python train.py --rope_fraction=1.0 --tie_word_embeddings=true --init_std_o=0.00962 --lr_head=0.00408 --batch_tokens=[16384, 32768, 49152]
Each number is 128 + 24 x the weight over its row's rms, rounded and kept within 0 to 255. Layers, rows and columns count from 0. Numbers have three digits each. The size before them is the row's rms in percent of the matrix's.

# up: layer 8 MLP up, 576x224, rms 0.166, rows 428-502, columns 0-55
# down: layer 8 MLP down (transposed), 576x224, rms 0.159, rows 428-502, columns 0-55
# gate: layer 8 MLP gate, 576x224, rms 0.16, rows 429-503, columns 0-55
up428 102:109126157104095103152133125127130126126100094092120136168143123164141148144117117120133140076110126080100109138104161110119122101105152158113115128167098147142101123087
down428 097:099082095141131129161145119140094132134126158093156087094093126136092146121125150128134157122089129154141135123171115154124125100109093129133177098109164142133130111128
gate429 101:127124148141162135104156101122094130083180152120129066118115139148142055100101125123124111124159168123125130130143099124125125122111114115118114162137134145129110134115
up429 105:136129182143111162138096098163054127117156126132080105136124189101119139151150155134111160128126131104116131149124154136123125098151102098102127147131126112118140130134
down429 105:133166142151202137146112114125144104083130163150101135122104181145177112115121130114147165139136123151157155117105142129127158121135114107131160154137146090152137142117
gate430 097:170168073149110162148178137090129110091154151105108127119106124117153111107123160158150123123097078140138103123113103107167139151101093163128093167117124146100154142138
up430 097:189093109146138117114129115124151130131139117126104172125144150117150107100161159144100153118126133174171153138135130108126170127137138173134133143125105091097145144129
down430 099:142131117114141123125134148127124100107089104128089107150149140105097139113149112139103116187129084139143140129135171117168113130120177117159171157152113121105148147113
gate431 095:124129101129123154154152152141100142110138148123163131095110169156100162126147084126182136105126118119098156129108128125127162141123147154160119106170150132089115148141
up431 095:121102141139124115142109154074131134139121121089123140140123140128161113129108172130151119129133128130099138081152150137141121104154100151147100113132143110107141124133
down431 098:125170124146132139136090114152143135157095115105121127127133128124162163091073117139108180126144171140110126083090128097156180122106117121139109148134111136124120143126
gate432 101:176138081136128111143155142100121085108126110133128151118183127160147127141132154123114135095107143153175137155156109087113112151132133126139110127085113123142148139114
up432 102:133114139151115127120101146112158112089106148164095135125129117132086119070160125163091101116134107131191116188132132140099152138118099105106138146158135137123076131119
down432 099:116090098165145147080125125125112132132143156118108161148112136122123081093165129173105078115152076100170138133095102134138135123123115159168134094130100151107088116116
gate433 101:156171149114143146098119159099096107174109151134102133132177146125148101108125181115091081091084141130132150165123125155136127119107103094126108138141123147134110135203
up433 096:107083181114099142129136146128149113136104142109110137151146167111110077136103129151114128106118106152134124126109098122120174108158160164112120142103091117133138118114
down433 101:073139134115135149090127178108142126160112125104158119096136143092132117142092094126193086165125131142123123141134134122162120127121142125106064114122145159158180108135
gate434 110:087102125144149107127099158130120182132141119144145131159154105135112120155110141117125090113113165161142084134141115170137117118096173074098149112133140123085147119141
up434 103:105128182111132181108156153099152124159143148116099093173092131098101166094160151185100169143105135158132104123135157109118084133152127157144074141123084116138098149107
down434 110:127132119114094154107130140106109143142104145122116134123085121104089115126108115133106152144125116152122130194100126126110108151119129191125138146121100091151174095112
gate435 109:132115122115158137148120109120109131148135098104190113077107106155129116164078129111142123143131135096159095110111134151103129129115148123156119144133154152136117161113
up435 104:101133157166153139089108119144112151187098156141144129103123106104153097130112124078119118147098120126121134073135140125141121138092087154110151137144138087108145103106
down435 108:145130139130140143098122091128146133098151126125136138156137165111127136105137155122107107190137131124099082115159188150118140148129081120124130126178116155103143134103
gate436 092:122106077105139091139166159125111131104107116118105151093158110115107146127097130113146141125108138134146133160129086115136103148144141127122132109124112114167104165101
up436 093:106115084129126154113132139087155170147122114181132130114162081130134145121115145150137151142145141149116133181121107094122125173135158127143100154112089115094108148127
down436 093:157145118108158125140114140112179146162104132158118111132086145143113138144143114121128068136168141098115137099105151122146125123123163118129110136112140119115124145113
gate437 102:125115098142161121161120143112150136132143191179148118134156129124156109153090109072161067089128150098141137145182105088138122111151085134111102105139115135114141141105
up437 102:129087121129132142149149105120107128091146146147157129131095080121120094134104114152112108122181119134073143145170134135110161119103107127159106144121097146090171131079
down437 103:128128119134129142140188139155088074113167144151115095095103174119122121136130107129104123117112126122127133150134175090096147130128123130143145128074144135092108071125
gate438 096:093100134179131113134085125079127119142136160182110127168153130111149128149107127115152122135127138108136149131140145105140110121102114077146108119124161123140148183119
up438 094:144092158135101155123152130131091155131103109107065073102131127154157109107111145135162153112127141138137153137105108121131143090177138117109104195145110085102096116139
down438 094:130140108121133120137170145109108169123120152127150172101154163112140123118107134167137136156123153140088066132124128113166153132183134131147147158140127136127131094102
gate439 102:115136124091139139112122153117085140156110157146109140134126115160130166116130132143182094068119104103125141106099147122122146143139130176153075079125136105160119144126
up439 101:116079136116121154099118139136096124111123088082152160168119119158122151135157109138119157126177142103126149119136108118107094168123135136129173091119076097185152178120
down439 103:122147116099088141140122126116132131106113128133153128096168126138101136149102093158130122077115153134127094115138137177141150139072133119161155123128148146100103141124
gate440 101:111099118135141122177127112155089131128122141145168139100142140126118116134158129148169113096080126145145097134131078148145110150143114116134173086113087129140143117120
up440 102:136093104144129101128128118119140115109116133157126127107132144114142086136129150133172155144148101112126112117106174145133122080144168110134147098115127101124146137162
down440 104:089142139136162113142086107145150116078141144131135127136111128131167135108157162100108128141119124165124175078156136141110154125110148144174121118168146147098110110107
gate441 104:097098081125145134145132130120128134137106165075078088109160137118136139136139144116131098155114129126102107112169081105144120097103118121119124141103112128088128091134
up441 101:117153132090100104147120121118112123106098135106097124150150090111142130144130110160100111110121203160080083117117150110160130140127106152133124132126142102079130121136
down441 101:125139121129097141144102124114204135135102130117145108164141124164163104164137137109112169133114127116091117118146124079127109117105113144137118170114130122146147096134
gate442 101:095126137110089091137116137128151139073151091136125129145126174139174136139086103122114155118136135156174165106168135099159112121123129126116124105115127114110128124146
up442 100:114091149123156111143136138133143142156119110135121172126101135091114146098103132152128089128123154079172121162144102156122155127185092153136122156105119098137099147099
down442 098:150112133115128136137151134158137067098155127145133142116114129145134163146084130139108153100091104172138139102138134184105096136156126141164088161143131076166129135123
gate443 102:127184124105129090117133148152109101088126159148088124139111136130143135155108190104144122084117100106160122114103129128150150119179175136139147153129133135119083107145
up443 102:152135125150102135124135139139148158102114120132138146134115126142128168133142150120143151011134098136087104136120120148095127161103147109098138134122112095140115119121
down443 102:121136110106133141137162118125113144129105153167107104147098129124106126106122123129200102112146101100130118114129115103142134165114164092108124078161105138132128152143
gate444 093:093138148121134114164137136093111096161150131122101107099159109085152121112123142144110101134128112101095138128112120126165145116108109122130185110129125076104102157077
up444 097:145119152105131140125133150164160099097160120111120150174135116142139122087175130148138129133098082135098132159125152113129156102116132144109130165090162090107101109160
down444 097:114141132131101121165130145141142107145154103110110101119171143133138115083137136130144150136131088124095138166133147103133125142116178139116132130113129144135122197154
gate445 100:147136144130121121115126082111111136150096152133090109120149103110170125148136120114112117116122122124173081146108122118114169149116087123135158121101078111092158107125
up445 103:193123094142108111099122103143133144130159097097110106114134152128114103175165131130104128122125147109077122155096125105097120130116121116117127129113136118142131130116
down445 100:116160161124107116076092078093085140128153136110081122130154107117158125170137119143117148161079163135071158111150076110128108108146127086113145134130107131107126139118
gate446 097:120105161150107145127120156143097120160133179143145163134131082104136123194137135108131116125121105151169139147100098124118152132123133109171069136122122129134123152141
up446 103:152150153144123120154091163107127152110112118075128150072156169138150171126147077116089112105184111100138124129146136145108049145133128118151135136158112136163106156105
down446 102:203102125090172116113153150160097158132116133113103133091132228129101119129142082134110102143195155099110140123123135092124107112120122112103144120178122125135095139087
gate447 099:130142153132128149103107138125118112158131171152106105170083101110133122125137116146174088092118100112124129130096115122134132060147122117098094099122127151114096157165
up447 094:157168130141091152150104147123137125138145120117136110114126160128146134144150107129130118126094077071113150129129090090142125100101106153136089132154128081097130152138
down447 099:088133080140085137112151137115197131082152131063124089118137158153142111117113119116102138136118118154127160094098124141108121143166139127123110140058136164153135078156
gate448 095:103128097116163152140128122136124136130160122128141111148205162090119143125125102191150178114105137131090103116099106094112118108134114113138142137164130124183124105132
up448 100:132117147141135129108139133169150112113136105137136147140116110133105172084112127118128095143144152117133184120090162144135155161135142173144145094109127125092157129110
down448 100:131151090139173136148135142077107138134106130140069108154159121141108149159123117130152162097137097125092132110099150141118132157092138117106119129112129146133126128151
gate449 093:119102167106166134126134131109121123074136082150134143089146133124118154126152111118158116137133142102155119142076118068155127118099146146127145125122104175124090088112
up449 099:128121120169114115149134082085133182131111157104143091147098115121151145126148106114100111133131101157112141120139098122114127132146116145064160136169142146148185106122
down449 101:101171138134099136141100129170128146113164169125143172135153155133126176146110080120115126158116117101132156086122130071098106116162104136159124085112155120141148141101
gate450 106:124137134128130106140143149147120169116106122110144101136106142115070118150152158133112123133142166115120150101113133120123150115127137107132150189134126095114159098110
up450 099:124098150143147118123142135154096147107179119147110076134090151169170123103156144138138122110119097131148143150110097151152115158120095166129147094108143149148129173124
down450 101:114130073128171115141148142183132117138145158141130146097159150122156153098152173121171179100080115144130144125143118104112096124099113121171136149130091194110140156154
gate451 095:149115141118167120129111128138148106127140111100139131123092167135113152134130170121117119112125075142122135079116155068139188115168076147129159129093146153130126125134
up451 097:192176093119102120115126135131090128110149124073178075160112144123131115115133124148113137151139115099108155097114142134143115153091119133121114104078110178137077119133
down451 095:127096100162105126148112043120098120158145148125133149132138131127154136114102155105122139175154128158137146099090083141157173129126145069103113119100105107118105125172
gate452 096:150149144160123112158111107111110112133141109141129142103178122115167142140106144141138144155138094118127168159150109167075140113134116141119139118140132086148114158145
up452 097:132117122134104110130188135128131149160129124133083133138091121174108131147088140136116136124131122111121102139141127148183147090133099116176150093105123165121151128139
down452 095:146124119124135131153110128131150097104151146142137140150122117150142159129087116118140157186105143095114081140170177092080100110148141200145113127147112110134129136119
gate453 098:172079108133150119088126111087158088157124175172118094150118101127128143153115109112063119127127120181125139110119102126132164167137084147114095090136138170156112157156
up453 095:118159123156184112149166108119142089169149117115131089126128136072134171109179139129136161156140132145130158130108152100163128149111108116128152119096101147108116175113
down453 098:137129143120130118176127172093140153117094150144078135155127132128129115147106134114138151173144085138073126082149119114134141108097164118115121147118154154155173129110
gate454 099:117111132112088099175111121092115137112133095133138106079131126143135127156133127127143150126145153146186118130119096117097106153081129126122139112099148127139131094134
up454 102:072110109130161119142142137142143128079109164154114132145100141082160160132128138182153123111126141118097120143107168160136131170131122134132088126115151166146099167125
down454 100:137111112130138117140127108107109137066116148151141155171158145127126114132147144135145058154138152128110089154115148131098130137110123123118112161105146123116149141130
gate455 105:100188154080124120138145146162136118139143191151127154140161160135154127117079154132167101143080143163096122137108147116146129144109093129120124135097178129134118123098
up455 095:146121131066125143128190087174115117162165154141092135144121186146166130114107164138118114119124093109126108175155141131132108080113086133138150082123186146096124142116
down455 103:125135142136095149135109125145162110168111091129103123148130130119148107139121166096096148142161163130151129138105142131123148121109141107135131099151123128095152085133
gate456 102:132107090110096132132168112144147086156136114125124114124147104110145137122116133120170123079136162138153097133146087131114076147071150099110098144166121154102143096131
up456 096:112066126131174136113143129121133130132138142100119113129116131130118081106169174179141131084114070098099095135110151116103119140146139111124121089098114112121127135147
down456 099:112114152137145180140141100117121116136144138122149100154128164185116137122154119089184127137154121143102139157124145155109128093099119175131126115106105075091147145149
gate457 095:133148115112125119125113125152150089133127097104116196158130111112134100159137134195163179169136097124129111164053140115183087167119109142117128132115160128132086138142
up457 095:067139114105139127103114123106096138137153175130092118112179074130091135181124168145138155115145180130131132139096164121094134117115167117093126112113127131150164114094
down457 098:159150113157129119141164093159067091152138132077160106144106120134104123155154124102128118127142132110116093193155136114178196169103135104147112137144163122115105123139
gate458 104:145136113112120133092121133102091112109121130177124121119152118125093163125110110108167136166128126148068163132134124107114123123145133130166165125135090089167113106163
up458 099:126122160126168116109125150136143132094095135119152170099143136153113149143133138142129162171145102131087125176161125118116141125110136094128135132181082174153132097110
down458 102:115116174144097144110158123139149155130137158102147109159134080113124155178136128140097135144134118115167123107167175118127129107086124116143179144130153138128137089116
gate459 111:086150141180131147140121075129079112107122143148105103166103119137150138153123145115152168144143123109160123157110145121129140095099156127115146159124094149101119117151
up459 113:123123105178133093138139117153108125098159159104138084156132126094132149156121109133120153175148119129130113103086133148125105139139152149130122132081093163126152090117
down459 108:108102083088145124132104121127105133159097091116134094091140102138139114079119144152159177125098105167138085144132056103118158169123184108117117129106123102160120133109
gate460 103:120137143122115121166155148105129071117116126093133128120140112133147140135117117108118184091135156116103115168093156086099108110154139125140148126125151131132115147097
up460 098:124136146117110181137132117131124114138139104094144149126143118138129113151111095182193131088113151126112112113125122104133119128125119134140145120146143097164154099161
down460 104:139134145148094135124125131117184090105136178112158136172114112108133153108133142133104160138108155144099117113110153099167123143149140138138137107119162100135170125158
gate461 109:134132153155159127118130066118137092146111169135102172105142120153127145133091125087101140131144101091161182112125180127143144141113137163140108130193135111131092141099
up461 100:158165142095136090078073102122134163150143138137112119121096076127162082123173124114149106132134175128132109136144156148122159134148127098166125110141142123172126151127
down461 097:129136127116159090120121133120109108155140109151132156122126084157148158148121139132143122109148112119139131131093106143163154114111089128120140164117124096134162119097
gate462 097:155176107133135167120136150146103155072090127155109124095124108149080117129182144091136139141129188145156103148153109130136127107131147133179098147137149128120136159114
up462 098:109148166155125113109163111105086123130122162165176155148120165114124144127089172094114102097145176107118119148131116128157136144159157087123124123146079152187183117130
down462 106:127135099170133122143123129111135159150125133129142116130109146133156128135120156135114146107152162138131094136121160104127166114112147108073097118117114123183131114140
gate463 087:123118189130179120108123129142114144107095074091106152135127160144135129133071124134120112091114164078148111120128149140172117127127145159136146095102122112162118078112
up463 091:097188133093109147140111085115123115110101135132117153143110143151118115114158138127132112136089111116109091074128095142141137145127127111153148185139133113142110151100
down463 093:168071109125165129155147176106152116138139103145130143113159113120127121098137147101164107130117144142125107131137137150120160152110133175119083140095137125157155130118
gate464 101:133132106124141130098146155081161066130146123122169151145134155125117157136167142109179115139153187093139112109186138075144165111142140134134138100117113100117166119112
up464 103:135179139163113138129133155138152148122121144117154123115124154091105128126093119089130107112189109117109103138147138126091137094082144132107117136106105091149107092139
down464 096:078144131095111131141128127147113147109126144150145155147174107133088156201127113119105085094129133147103112100100156120130119136112111131142141139124138130105127173110
gate465 105:122127079101160137141125125157093145136129099130077077120167171131132145169142108143132167064163131102118124126098160137183159156089131137153143167158113117132113072141
up465 101:130150126116135141136161108111117148128117141162121107121149137132150152113128160132119162149099123136111150136119136098130104159160111100182136131144095098110094104147
down465 100:155133170144088107127131125123096136099126119174116078107167121109147152125105119146134115106125132152140136157124162101134121185136149135127139109127145162127180149150
gate466 102:142131105089164134130133166098126197115111120154140130183106139112109142155128129137131147128160126085142154126112138098124130134136135156128130131147169163101098107123
up466 103:143144134091175098180168114115109099134092118121199134143087137135103161113126116156108161128158145117158148094153119120134118100119103151170105096115131140148104119179
down466 107:164107129093149117170093147125106146133120091119125103149108142111121117133157121129138179170118123097159133144130095138168122132180123129160124148135153153126142120125
gate467 099:113111080143087113088125113111091149139138127127165119136178116140139092153133124128152136121135120172133143123111128117082099109129100135108133119115137156150141135169
up467 108:121142123180097144125133167132118124122102167100140166133135120083117111131127143102152096088166132133111151114149125170166147169099129140113122089116129065145146088181
down467 105:148084140172141136087132145143121114120146103108139104100141085134143130108135163077150110132092098123124107131135152153151144137123132110102099136100147116098156095121
gate468 097:125160141146104137128105080149109134152126107162123159136156105138135130090137102094101114137128117133104166103126131136139147100090116163122148114109113124150110089125
up468 101:133138139078125134130104154129118150122123142170133160086097114166066127094151094117142128133111110144151080118140168094126172133087156126118102124149119115100090102154
down468 103:109106078126110115157112145146144152130087077164120120146078135150141131113090124110152138116131118156120113127173140106079097093148152112114116130171127140104108114100
gate469 096:110151103137125106141122108158109118113132092152172193129132132103129151135133101108100106161120133138080146134113093139096131085148091146158071138139141140126135134112
up469 102:118165107113120125105135125161143106122100109094100107098101101157127147169151164159106105102143114129130142144125140088182093144107140102111112096148129116140125140139
down469 101:101101166106160159131117154113130104078080133113102121134124131135128089099132106120110126129174120138138129160106115125119119123136125113091159117130149171123118120095
gate470 101:121101154135150156161104116111139128098149096154118087125111183145096120158143126120064123099132155157132103142125137152107163132121111139136143134100148145135107144136
up470 103:138136095141140145145115146124112158135145113138088097115083124126132128111102142099114156097106109126124146133144106099096125144107085121129152125093092106077091157134
down470 101:166153128106108132150167123114146127153120140116078123099146162113122108153151142098146093122126120107111106088129139148126110123137101127145103140142123146115141170163
gate471 103:109144105149135148094087101132106086128186115134131135156118113148133140142155117109071165153131090113118146200153140107103105103121168147140128126152132127150115143071
up471 097:101154156131173076161126113102181139131134139137115107117089158120127119080136121179125117096072126132144142144110146099128135092156151140121124116133165114159137109190
down471 101:107121134118122127120156122140130131110102159134121135181103104127135152120150142130103132121101137103148208137124112081097152139130133126125120104154106132110118124144
gate472 099:090107138104120088131077119110125164112140129142135096161146126152126116159135100115106119148128155123126155083129121131156138089125132133120140183138121113106108146107
up472 101:134181112154107161157121105106162130153121170133149146136147148111173170135125137179079140113133129108101134131106141138107143151131099112118137155061127163173131124139
down472 099:142169130110131135109131154165091146143121141106136122150169162134103121112122104108225170144149132143129105168120115116154147089097125096122128125098143099177101144131
gate473 094:125115161152127093144147188128126135080141084127160111137157135157100134129131162132193094118102153151161157138169139141122107115123104102152123067152161154075105123090
up473 093:175099114171111100154181122120143126126152159107088106118150118117159085125158138101124131116140103134107106178136104159108149140142111142073167143079125162114129126133
down473 094:134112119078169142107165130138112090118126128131105166166117102146103150162145133130155127112121131116165115132146102153152115132144137137169132124112121151101093103113
gate474 107:120126163131114149122133156165134160107173159149127130158113124147159115123093100132148097115137185141131132142133114083161069136100166096095115113115118139080125097125
up474 113:104102103133145162125125127136121138157129114120119094116098131102139116138123114087114127121087126098091117102081111131128102106148114126152132168145138120145133116141
down474 109:141137115111111136143140126121148112113168139132175157135104117120133118142137136115111146134147150133122132102134131140187190113104113114163122163169158107136156172117
gate475 100:134110129155135094146161133120126163056089126148135154117139126106123096156118104149106113134102108145145096126143106160125126116120096123120154149127144132130104120114
up475 096:112129170087109103089097158116157179138142133148116159097132119111077161121119137173133124160130119126127094126120122138166140111132114150133108154110138085155128124135
down475 098:128163137132105123134149158151137103213112118121097077152143077163153158124124096159128118130146128125127150126151151112132133155112137121111144114100112145120140118151
gate476 104:103107140123125117116105120131121059126178140087175123146122142132104146089173154108149130156099131155106134119140120103133123139083131155149144142111135120078164147096
up476 104:107109152164118136122126129129127147170041141088119149157129156091114117160117102111114123109144105129119139111132159170147148123091143120122160125116116176152121164093
down476 102:164147127159130151101143141099126147147149148129086111155114159123119117162107091125094101144137148160141142125123154157147159142098150112141119127147111107110099154157
gate477 096:114133154100152121139125089091154089116133108119126146124121131154113131125102120183136106131119129206132125139137126109167139119156145181170149102127131149174077125132
up477 101:128177144146152149146150105095104144149136121123119152132157161107116102148123114172117149105109125109109107127122141102126174162091113139145127145112100139145127140145
down477 095:143157133101160124142143146117134101110085114143106106132154147142151117140163140154133135119130156099118095124119160111136121095092128113112142099153116127136173130115
gate478 097:157112142091131112156118143147102144127083138130120127095167133148100125128092120162103113186152149123151147124135094111088139116140130079108125125131136123130147141088
up478 092:134162124122116129146106133110087128163124138094106137158126123118237106111123149142140097152150150143166100132121096127110092140127130132172113103154116172162128136154
down478 094:162107144109141075096135166140148104097110171097152102108151147102135058139136100188131111202126132159120189086145108120079164148130116139107087091142093123115137127121
gate479 096:151148110133119143138110136156136153094118143137131105144111109160110129136104135108126134104147124120104149128114131110122113134141113133157147142139125122102112151130
up479 093:115138113126122133137153134130128153127128112171086084127143107117117116141167092133141150134159122096116083119120133133113146108159103108099152143101110115130083069124
down479 096:134120142158157127128162117083165112086147158095160131160125135123126137159110113115130100103132093104126152107084116124142148151089110147173169139128134148093131154076
gate480 093:104081149128124093146132162152138138148110128126140102130165112101162105144144105127095135111104174149173090152135141101174169125144086105162168149079125135121098144139
up480 091:150142166143109101133162159144090098117121117132126120136147121147134116219124108146140137139104153120124165150173138156130079140126122170183104129116117145145115159161
down480 091:115137130133152167142127143126138124156153125127125138113129118128146125170134148106097094127126110081124103132084163134089141117060133119155075089159153109158120117152
gate481 097:132128128109122106153154173139142101121087121122117123166115120078168137120142132124123117103091113123129136117077081116101184110148139124109098137100095102146166135114
up481 096:124081149127141149112150104138081160120093115144139068128118124139117120159097131111165127163104129105137130092150137097158128105116126090113098146132102160145136148101
down481 102:119059174138116142076137134121166186146082101131127125151119133094102117111119115093115106152109108128091104117137110166140084153126130103141154158119150142129118164135
gate482 106:105132143127111158128089115116115082131125081133115119160114128129174131165135094149102128113164093102159152146096119096128167152167101101078085131097138098129150145137
up482 112:149113107120125109167133078137164107111132123118138101120129099126102136136135162162102138037121167124081142080158141113119123116090119105139113144095113151132092119128
down482 103:109110136112099136123127145122132143133100125186106114125094106126123177107104146087134155114132149142157157127162164102100163108103088124139160149130145118165082148134
gate483 106:175128120097153107148140067127116127161106139136139121143140152166107159162149135109140100135131154131141159107121088102128150159139089147126130146124162101145117129153
up483 104:130149093110126088120111117136152102143105109070118153121143114152112134124151104153114135134134154141117102115129101090150137178112147154104092155098144073151158138120
down483 106:168092087102120110127124148140128103127132105117167172126100125123106129148145114165113093108099153109109131117128092119170113148135145141106104146135109116116157093117
gate484 098:079101119129129109095104116090117134125125091121130103154121150121134070131119131116098114115077147138168122130139117087150105136124119127097125135142158170114120132164
up484 101:108136173087128120098119116078135100129160107126105110113129113115131126163120102103126108129111140133105180129168129127142157155093125130123164100143147121177096158119
down484 103:123126154152132080147148170141199149126148108130154141102116113111112165087113122164166153096136110100133168135108127146117117143113150102136065176123085115117098143181
gate485 101:125148085097091135148146203119129110143109121102136103123108143113113142154102143112157102120168142147130128080156103123138126149119110116169148138112144089165109137185
up485 095:117137175120136149143111123123112157140124147137157116081118111137131120151131111118131121123146145164112117099163114086144135142122160126179142133131168113151086110125
down485 097:124133070111131187122088118088159155139183141137133097150138146111105116155145164124149149141164111109159132122115141116121124120114108123105137182138105149132141110138
gate486 098:143135124149130110128126149102146123088118147112137110109129177153128154106131159127078170100119117123088127128107106095138162084171117153135164079103112134163128084133
up486 098:142163145162162127106143106135105156089079150136175084131104131138109180149142136106097133103076134121081158150125148081100147104149140142126158131151102131122117143127
down486 097:144104126163149126111103098114156112099151154087149094138108120109138100171103116098128144146149150121157134123100117131138094105179122119123121137110093133131124116131
gate487 095:130164141128138130162050165117100117108102145121142121130126111170093081133116150136117074123163122128105165154182134092121135159125125123148145134109137180121130148121
up487 095:132113133122146137132154085152141098080154121163126117092129107128109145122165129084153142103108112181185116147150110127124125142152156162136103130147121114071122105138
down487 100:102128122134154117136173124101103120115133126101171160130125105132114137152143122130132160142153137150133148155124120105112071121124142130113132121127149132121153156130
gate488 109:145113110106129116118144184129091115129102098089169153143110137134169118103132126105156120119106101115159180116118114154080148117101143165118129095150144128145115106070
up488 102:088147119182122113100150162153136104136150086146150130185154172142136131146136154127186137167170067142113134098100091158131110154135147133104160067123113110078130168106
down488 097:052122153152113161106122131146141106125109126115126143109103120126126131146116141122094069115116158118118125139120171106138111157139106128133140106123132176172134130137
gate489 101:143195144145156105133154122135139101113158145088155127152180112094137164159124105133134134134153146170120157064097107135157109117128105145107103148126144139119112118160
up489 090:121126149146122077121119087109138129138127127138111129168100112112147135151162154121126149092114139135123145127097144128120065147118174163126158161121114117169151141073
down489 095:142123141133145121120120191155131128118141119128103123111139102109089148126165157130129080119143121105118163101152117126118149147082106123060152102113133117150093103105
gate490 098:182122118112138154121170130120103120121133128146155137151126159140128165124110104134157126130139150116156179115177133106075151143136179120104098128131103108132143100148
up490 102:151113109167164121124115135094119120126078086131164155096120144093114159092108107128092075133118167119123100126092134101104137128125093144065143128135119091106141135114
down490 099:163122124088104098096129114090116166165108152103159096119094142079114118136096145150103101108120148126146148131153112131152183182141095144114142150116122095081136127149
gate491 093:090132117114166133112116112120092082094106160110105124169111155138120132132131130107191104177129119122139172183137129088109122142124095123129110097121159096103105153140
up491 092:107126119128151116118155156118152117169127086124127108165139139151090101145135127124162140144137154144115121108147175130102127118150116108091168140110169119116172139134
down491 095:167136138161156137136150138120082166120079134169124143104144091177146096162089119126123129112092116158137123176106090144175147101130143116146110139109131143142088129138
gate492 097:079114163075130162141138133164137120125132109114123123125139127125138113172126150150140156081129144146158128136126143109129128166099129125118169107109079115093095149101
up492 103:137106186080174139141135128188096147095093110091128127128073095133122129129099117087164137140117106156130144109120166129144131118130163129152076100131060136102130124112
down492 106:126089116132148157138177118168176150071116111144092121150109106092127116147100142090088165146130125116155165148081104127154132134111109177143154103083089096116084129156
gate493 095:115145128113146141126112149102127116140120133136109126100143125116125124142156162117101091128100173123157150156106127119127088136119123128113154111129082112173142165158
up493 098:100106133173123085121148090131131135122117153140130120130132163142183125111080196123123083140148137132143153166114128140098102161103117128150119159170122096130111110152
down493 096:159071140168096121100074141118158200092110145182147152110117121105101174142142135129118059109136132156151109122138126102115140117132123154125134091142144129100121133103
gate494 094:075092139184119151134087112171076087130103139096144098163126100115139141114156132144168098070143170158097159121087115159126183131117143110144137137117124140129137132121
up494 099:162131154153117143124128122118132134149130128161113118141146119123159137156127147106111104097137116124117108160180163068113131128098121140134123117134125147094107120133
down494 098:099143101124111137145123170133111094192092115114131145134139116093132110186112133133151144141174146111175110125104137134102141112106159172124172158138146110098134153116
gate495 096:121121111157099086162139156114104121112118119123229094102120089130094114120114102136125113112120134164086160128089139137117179137112128143169126095083086144101114119141
up495 094:109151116153108090169146151136148123083126147120156151113131144131109096132112117100112122118093114130104141109136162127111103135119137166160111104156100166092164150126
down495 099:141131118153105117123134148137153138120147152100148137096150109124107108112107108089114118155092104136103131145106113147113120109127109111138130097102094106158153109127
gate496 100:114120143111129132111141092115102103142161158147116136160098065134121127130113126180154119156126130130128086149127118119111141110101113157152144123084120111133121146129
up496 100:104145120143144116110121139113127178100124110105098095101156124095082131137160121136129124113131140113134165122081142139086119115119105127114125108146112159167127114131
down496 097:122152116130140156143142112152088146114127100150173088138114119138104114147147131106102164096144109106148148136098122188138170109119142154132138107120132108110103109157
gate497 101:154166112129124141175127115175106129114124096148137155178117111094136131113102107133064146123125139126139133138106149109126121108152140094097134111108141113132171112103
up497 096:112122101142128132141126154120094148120116128133132143142134110145103134122111176145093099146120136105180119099142144112100103124143092181109135148141144164103097126123
down497 096:111133113095075136134168144143056131151146113098157173135092144141102106193111148147114137140170138142121172139104114147089146113117169153137147102111156132127071115175
gate498 096:109101158149162122117126154134127176138139143148101118165146120130128079133115139126154146122130091138146135109106143138114104117103144153129110155138174107132130157148
up498 098:139106125160167126124129126149120182166149153108160143110156123118158140138190104129137109121102144104159146139114133154102099140111122119158086155114104131148121106139
down498 101:121107117133135151165105131076060126136128129069146168088157143054139133093100143106136150130133103135122130085101123130141117126097089116146138117093126132116106133164
gate499 097:122141149080135140091087120127101178104125132165163106160104065133099160157129072076106146112130171089115101130109157134149161158127129137105122122152110144159113151141
up499 098:102090115150097147119111126126120142094105171128099111147092122138110137147126097133110125130120188110122111127167126136105094136113148148093101106121126125177131133146
down499 095:111119110117141145104126161066112087129150121108135146128149125137111103146099130138078086095112166094105149139148150149157094180130105120131142153143139112156177114117
gate500 095:138143101137136097111077140188166113129133149156128108114136096154141171140170134141098132123126150147119121104117135122149177115148110155149185127141125144118099140138
up500 101:141135105151173121102099108147171136123136131108133069137102130092170130113114127147125144129147126155156146108117097125125130118179145105119121138109097146107176153154
down500 096:100091125074161109144118164116111122141085088090128131150173132149137096109119117156139109098159150137110160147127128094119158116107081122115164174113144107153155165131
gate501 098:100150107157153130134142108105098134120131148160135122146102168135109071181114119118126130119105168121150116160159107132101146147128143112137144101129128149118117116151
up501 100:153101150155145133161161140121107158101094107130107133123094173077132135124078091170144147134110082129154095187135144139107132126147113127141138119088158123137114150149
down501 100:103085102091112122121116108147135134119134141077156116159135120125123112179137145088138181143130157098132133108143104141069112102177134101101137118154152149108105134108
gate502 093:108113122120169140142115117113135178124147158122120118110113147140111122116105128160126083084154140114140133159103132082149109165142123092122139132103125131103100171125
up502 103:104145178085153151095096153139135150113113156151116123151138111167121143128105152103153149165130153170141140113167135142161102130142130136109122160146102094121118115108
down502 106:128198119076138097119132113106107142130111144141153113134125089140137148128102138152131107111099158184140134141207107127190120145131135099108125195109168118118176120114
gate503 093:126169128090096120138137151147102136135104134124138130099136171081095182136135156155112125139123133124158123064137066093128104166123161145115099157130108108133115107075